Weights of a small GPT-style language model, trained from scratch on English Wikipedia.
Size: 3 heads of 64, vocabulary 7372.
Architecture: RMSNorm before each block, no biases in attention or MLP, normalized queries and keys, shifted keys, gated attention, exclusive self-attention.
Training: a variant of Adam for these matrices, 3763 steps.
Each number is 128 + 24 x the weight over its row's rms, rounded and kept within 0 to 255. Layers, rows and columns count from 0. Numbers have three digits each. The size before them is the row's rms in percent of the matrix's.

# layer 3 MLP up, 448x192, rms 0.0668, rows 338-349, columns 0-191
091:140105171172126139124140138106129147128117176074139142114094092097096148128129179138146078132120137160147124150115171142150149135122166113092157115098106155124105076168142122123135131181131142140120112114170055153100173091124083181126120126131139138134108148149076125131145121124127075127142134169116154163125129117123092145163125152109141142110154103092140135143110164145119154119170146141117128115100131102133179135098127135122130108110121131120113147128125131137105104156135165102076133148150119154154123130144100086137112078111093117123145126129116128124114118099176103124
095:134119096158121091137119107176153105145098150177137111116154115123136102104132130171130136112120065132136114105175139101093163144138146146122105146129089126134113141088148078140124095144169115138130142129140146128119129170115171146122140157140149117137163157145128147137178127144141163124087082111071150142113066112081187149143083144140130165113130129122115106136125181128107076153091145133098124123139126115126136118171136158139078109123159117101107127168136131140146117124147162163124111140156117138108138124149156154140132079140108163103146141126117158128119144122138127165
098:141174115130127161114143110146162129109098143135095108107164155149145106149123122117095091110139139110165168170130110137143121124113145117132156098143125188142124127125117109128166172133156104152167080125108129126169126092119140107101138116163122117145101109097125123125131120123120129088129110118125146134124157087126122075101156154143102106140126125122127118162128149102119109123161113179141169117123123136126181082118116095135136151179131174127122117126167124076154170105085108136074138101122105117132110136098101135165154127153104097156157120104139175092077144144151102165
099:125144109097113205113121105131110135133118134112093097086148136140114152158171122133108108124073111141132131129138118121126182148137113151102115122088095157084107120155128142158120164133068116133132138132123088121131114125110077108139153141136134143162129160141183117117148116115133116089085096160102133119133127144121149152157114132148140134120160143142110152117128135128147133149142114113105117145128127100111139141108126125115103134139182092138171158103132186127182147164102145158106141153064118119121091114117126083139121174120118136121095187100145148159109154139140149180
101:082110116119140140175173102084081109142162106102145143099132172105149128130101137133126127094170123122106138157116137117117107119151120095129136132120149146152153116101140127155150122137137145125161094133148092118176118153142188166088077139130107144084149134100122136081124119123143137154132122098164139142156137145146093108139164123120140139129161075107132128144146121134077164169145106102123085126124126109140135095112191152111113127134128104127147121110146126145109197148112128139126133129163110104155144142124126108169145152075127134096130126180076125106124095132116150102
098:114134118106117153148129127097136111050162127106120113122091122085143167133131149128115123086131123119118110163129102099160145133105121151165127082131177135149145139145131113121182150137117125115129107129110104145071131105105120140074137096160143103106139095092115133083120144104124125140151100096095112134149164116117106115136121122120117103110086141152152140093072135125102146161124112126128161132111110067124128159157078118114078100144093144117137141161145137144164103158134126123089157115116145137126112142134104077136146098091142128126119107139152111069174142135085114118
096:084173165120119126128104114152092128106118149145147124122080130093125159132150123149114127097122161144133138136131153122111148173124117111103147124182080119118141151137140086104064137139124151103151149118152118127134127140129179162107127138123103123129088146128169135103118111107134160131146149143119124117096151133134137115086106144105173193166108112127144142125145151140144157117145117075165157137137092111176085130108141122194128092117074099127168127140139130144114125146170152122106146163115113150137132118105154077123140120137122163086158160122117076132143111139147102112
106:153116137138135153097156113120098128168107130143122112098121111182138138125111119126144187170127101109184161173126129082128153125118110144164134110110113155113154145176083161124083117089121128139173120129122082091117087124093118125153146125159087105145113084119127108152110156157178127134095145132099159105124129141110113136130111129144093143125106099094129124079156114154121128151154116115152130146109108083133138162139154112110173149133132115136142169143136138112152113131106134153110180162151076150151139098149102093107124083114151136102150134139098151122114136097135128094
096:077155116109137155113124142148113090128158108106152126085115108122114151138136078159157094125119068102135126143152160135142118122122132160121110114163117110133144149141139095152135115152115145083149104128128125107119101086110150095128112111138142133111142173143107135122115135114120129077096147104171114150131148131113134134125122167123086091083078079161131144120081115079140113115148176111171124140124148159099091140133124149114131103094117150167116129135105080134109155156144105133095150150132110155092131163124094148144081105140132100135155143095129172130122161171170129103
099:123138102151106163106143141131111111094132134159142164133119111128149151132121134130142122155146114131146152120133108118141103091159204123128071148132075135157115155133142169128151149088125143105145178128134138095153103134158120141134115095147113133130131136119163153115143156112123152153116141192131130126111118140105101143070088149111111111099094118076128140148090115123103104132110135127203151109136112111109112106129162136124134128186085098096122110164120073141147154163118104084147131128112120104142121121164138125110121129112118120168086162097161135112128129127173085145
103:105115131172143157126127109146144115153140141145151152081113093175152115127097152127149089151132107108133134137109195109153112148144114124134144093149124178113101133104150150124177119108084133147112093119132145129141121117103100106154110102100110102106118180125154094103127084086150092100124113173150082132116142161130116094114147130106131134128110142109125099158113127144150131101135148169088156166119136104133116107111112111142138137150137150128160107140142108126122145183070105113109125185133180071129149143121122091127144118112161111080168121140144165156127114118136114141
106:125106130114131114096144104135131103155132143095141129109154120147148118154121092087128148172139127137111134089166129131103148171137088131141089191152130141122150116113138117102151202125138123166118106132133140124170119117118108148150089132159155144138144153148130167124124143145123167102136131123144103129119118114127086099121129144146137112143150144079109102124172142119115087109098081107121152092119102138072165152122122113072096163098143166164116160105140109100133145078116094108107143135123143123105139126148111142123108151115133056146196099133115133116117130135132161166
# layer 3 MLP down (transposed), 448x192, rms 0.0681, rows 338-348, columns 0-191
099:165113166170110138127096131102173177088041162124114131157106116125109126140095167141136124144130153129149145151108098118120114105090116136093177148158099166146123116136143120104079106158121148121105106078125077172160133112137149143149126146134126122124128106149151152121169109133097103135148139126106129116112108159138130137118130140151150173122096125149113148150079121145144149093121148138127099115085140148080134167101161152137118111089094176102084139164132146147147119114143122131113134185131122120113110148170168134140163120130107145107133139140144137131126106109144155112
093:142135137140135143118114128158130132139088082101118097135179147093100128151147153119169118127123102183162109140108185137107135147092091134135130121136099125106126163100103100152138089130130120101147128116123127172177168128115123130131139096134127132130107119117091124100115143095149121157127109130134104133155174121140107159135148136120098112143068111109121140123180131124100139122145154138103090148151083103126125159106106055137135089133153152160109136165082146138135136136126121181093129130160102129064117125109125099120130133159087115163116119089147122135084074112126132127
094:127109120153079126151160158091154155147122101098129144156124119117100169150142100114084173147137125065144119130132134126154135147159121117111165089089105136152152145154086104163118111132155130113120126092129131152104118138127134154151118132139117166122128114098101131104112145097125119113126113130138144119117138122138105106129137152103127113133135148152138129099142117095080142103131119114133142094141149123129172098100156180101115136130117154067125129133158114179148190120106152118152109071124145118108043156143182111113131100127138116134156142110197150127112128123147161098
100:101089137134064137112089125124150147094160150112104133110142094142117148177168116106123103149122173147197127129092118123143146133142133097165184093141143176099150085134146114135147138128180113119107118151141112140141157119119156102143104117146088133148095131117127097169130154141157098074143112130134107118167147101144151101164128127074142147095127127130117115103106137161159174126104082128126147104094091126119106109158131152109143139085123131148107141087147135115140087129106114132110114102116110126159116144152124100088097126113140113142104130123125090137164143119114146093
095:167127189158171129103144143151155200078066185118136138138146130140091109172102169139161153147130139129146122121128150113105127134138100146110128144156106162139109151129099093179139127154120131152125117212148098162153154133096112123129168116125157116142106091153134106144165140141120106146123135157096155093092132162100129119110142107100111151105095116165135158098105139152100141126162131144145107135113123100147128139115116143112130126132134173100116122152171109138155120147124133125129110178095148138138097158151125103145150102133093119145135135172140131122112128108119124119
103:131134112128111126159126113139125137138202073138135118123122122104135169140151174175133135150109089141156137166134132081149131143147127128160109108145130157155136125138121133116164122083105123104128129210136108178091113104138108127121163123160100151130146103110140154154149129134133102139169119109122115112133175084108108083129085123106130131107082106166143119086107124157126107123079136138160121127119070105134155104081130115118131113147138114121108126105167167088163109109083142149132161134102103132144133121136108126115142129135127167128142101139130093145130175101095132101
097:128068079127163119104119133122138152194161129116096110134125126127154143121126140088154167116132158120103100114140132120116126136102125138125123129128152161088189093127129137131161115120164135123106103174151127094140109159121087106146108090101144162113129168110082107148189154122146094133129109114148148156128111104153099119131119126125156159137127150096119149126109109133144123143134149169083091141119149124110098108113096120148152158129169103132125126071125134089118117127079108133131148063087123142141110105101123134112113152132142122175150087141112165126111083159116156141
103:081143116148123127113096114168111122105178103098146177147169119117117132115085110113098109145103180078099116104134146161147114112139094115125143108122173139155111154154118117121145171143069152091134130096135104169126102090086146134098139127111116164163100130129124092135128111081116113138092122134111127102133096152128155115098108167139112101113091148154123134108129147142141135117164141125137157165113103129077143138124140118123164110139158105138124137123134163130156121119117110124175159158084132108155106145143097087117191124094087109151158165130118118156143116137129141126
093:150134105103236105148141106141143145110149145111137054157126134139172139131156083149116139138118123122115131090147098123139111116110151163096112163144119136142099106134123133155139110149120154108126132144085132131139136107121109150148138131142098085122154114145181136126110131152155166137143122124120126095127150169065124137152124159113122125158138109109119131133120098140114098158120116134121145136109176158180179123175140141118195152128112104101112091102156147116130137152168154135119143118097128157166099149137122107112117105108111134123159111163099153108149124150089144104
096:084130142110180158128097123158111152143125157140120127157141114145105122109162089168108108132099149190113107165159093086098098149101140106143120104086148142128136109107116108171092128122151146169152113136093126127091156154154152098141113124106063173128138119070092124129125153111078156122095149131126119128122145130126138146142133127125169153121108162137118142163126115138080104110120118073113160119119134128169158125117121126111098107073127133122092126127209139104129161138135133131108106122149125140147113118118122156100127133101151111112145098127105157111134149124091130153
106:129155110138166150112121148147115157131117126132140175153107067143136096141150142130150104120129093144111175111094113156127137105142121169122152139155136127164143143101150126122147100131135119098125145127168159178122114161132123142144139164127151100151077138153094129161151159116119129125133113154128156148123143116054103129152138163091165165156118099145132083128079100153155127154115099151145150133154127141146133098093108143108177140125153121129092126147118178146165068151130125128167150150133116176128114100124149092164137131159102144132123105115093167162159144125137122149
# layer 3 MLP gate, 448x192, rms 0.0732, rows 339-349, columns 0-191
102:117130195106125118157133111166168153116097161107163097123060112152113161113125088121119137181116147112140132163175153111146134111122124137154125134124126112129119123107087074133124101104109148113129117116194096177167136121122101134134132154133113170149158094123144099131155113100107138103112141155147122157113139128116123120112118149126093099097164142164140165057110141151098126131109184160150130110086132118109154104088097124136100109113104125152124151103090124127117101106090102114104119157089124083133122136130122117141137144117106167117130121141140151142097119107104114112
102:098076121117138112096104096104129113088107112111141118160106131101112126120081094135099151123156151166116150096144128119119093112133109093101163126185133147160167143130133152123074103152119128099109143112126113128113160148121157095168124102156151109110076103137129161098159124085126086131144124156103128139153153153128127141136106143143142124115127155129125103132083125150115126139153173121097121132143139118129120117155100138121158112069134117136108138142131161146130108135130104166129115139099168133123120074162134079132108152174172106133087110091166154090131106084180146137
098:152111102147121105146105142094135119102126113140132123143138111159128135116119133111102106132114104128154139131139154093123119158138147132113107165100170142146122116113125178125132127135122147124103155100125106088164143106116181167096193114132124135133120118167142124126126121105125115149109142132175142142083131086133073161110143137114079112093057102132087134145131144118074097107138152122151149164142123140176186125103151109104148120167143154128105161130124139170073126112125138108141131121140148092100150177119100152133123153114169108100133113169155163115086146106157107114
084:045166111112117130150104098084091118170174091123115124146128116099166121129126139106135109135122126090106114107137113099124177106106135143128129134110132131114101138143147138080107126125132104159109118129106153098133129089130097107136112125119109133101133082099167153113135142131142110125129123140130144154099107119121167150117143131134108093143177138144133138098137081146168090137120127151129176081125141148130146125139112085133140136116086117168139107099052149131081062126164103127140132079171128167141143136121135148116107133155099120134132156100154146081137143133151123156
105:087111148113110104146094101130106144100124128082112091139096066105128140109124169141151108134126110098143131147190086122149141187142145095131107101099096133139135125153092137116107093124140114105105096108160115134143106102146157082112176160149114093104129098104138152127144104092102130073157123099120125114150121160116119128102147144104132108104170140153143117140129101153112139121091089097120109131081137113099112095099088131136090114118088125107149131119188103112137122140110145138170139101154142129094099130082156097134132129114113108147162119125092104102130123102120119130
093:107085097112150106083173119099077117152105159105122133151104149135119120119160039101097149161166108129145094087159125095119176147111084147105083150160114139156153128141129112131123091123119141126138118127147137108128097151161153142113125088134143147109135133126107103141154111120143104138111101174145105149109086126147119133118130097107163121143143136120141105099192119115065121149132143129142167136144137173115173137100102136147125153102118128133115147100129130081100146120125126174159150158120101123071100143142144157128138146098113140160139127130121133138107107134106134119
107:117129120122101112158116147133203085136134111165107114105126114122136134120156137144193142152145118076108132121116116107159123153083188164102120120107126106106139102138118113126191112147155101077135111113123117142145132105186143130094173120098109137145122122118126104099105153131145143142134134178141157148088128130147121111148132138161141151129089157146143118129160100102070117165153140133124166129157120140135100115113136130148092150133126140101155113156142129177126132138151080133082119130109122136140153132139160144101111125142113108146101175101128177140123155095176123161
090:133153133096122146079128138125125091096126131153121095122132161173162148128118130116138149115148089103166134107163073126128137169123108125116114159148127138150081138148143061099127140109133135126150143119154121133108141106129112140081099168120135146098111136133111116126147117135169151137156150108205148157113120131133109143145092163147161121143120153145134143147118124114145179110096159095138162153134092111105160173061135119154146143107167142152157099135139153161112128150144119128082174138112102118119151091104148084122134165145125107150157121169123137127100120155145158118
103:114117103143107137113118134137121122121134165105115106119126152125168161117097112134109119166089128158138131146180113134166161148114131107101156139114128091119101131104138069132105142149107097127138124118109083098118104097129146110102167123140072107143125120103125120100175148114115144082092138174116140118128098143125094042156119125114139153083125138137109102111147147116131161123147146101128101131149129120131165115112129154084121065157128102108092122126163107145149129134143138136157090146122160092108119171124124138133113181169091086099135110101167157127128099123159135103
107:150139117166126148130147131140110139086111169142139123120133144130127110077072119133150079119144110107137130110126135124143122121126120156152098089106141149128126096082128124082160114135101169136131119106101148153141105155146148140058146103121141066136151092089146119105151148139137155100172122092198085139120150126131128123146128145150165089125138113111149151114095084139128120150116144128134126129113099125086135145129165121113168125082105105163111134117071138147078128133110124126089116139116139129140151153098180126092165120110145116094102134105121132093116151136122080147
099:129099129170127122164174155079182133135111140153107128143110129104093086131119117123126095121137153113153143124096139144122147160136144147126130088112135119144095127134124082132156163134104151142142120106119161144129111130137129095072157141142167098130104146120120139126107137129167086131144120098111086125121083171126134092111148148140155136137121170141121145096130138140148159140111110179112120117141135171066146128152113131138156127119149129139139170117115166088096169206155128148135121172163100160111148092133088159153138154138114175116110130114103092117136110130084126117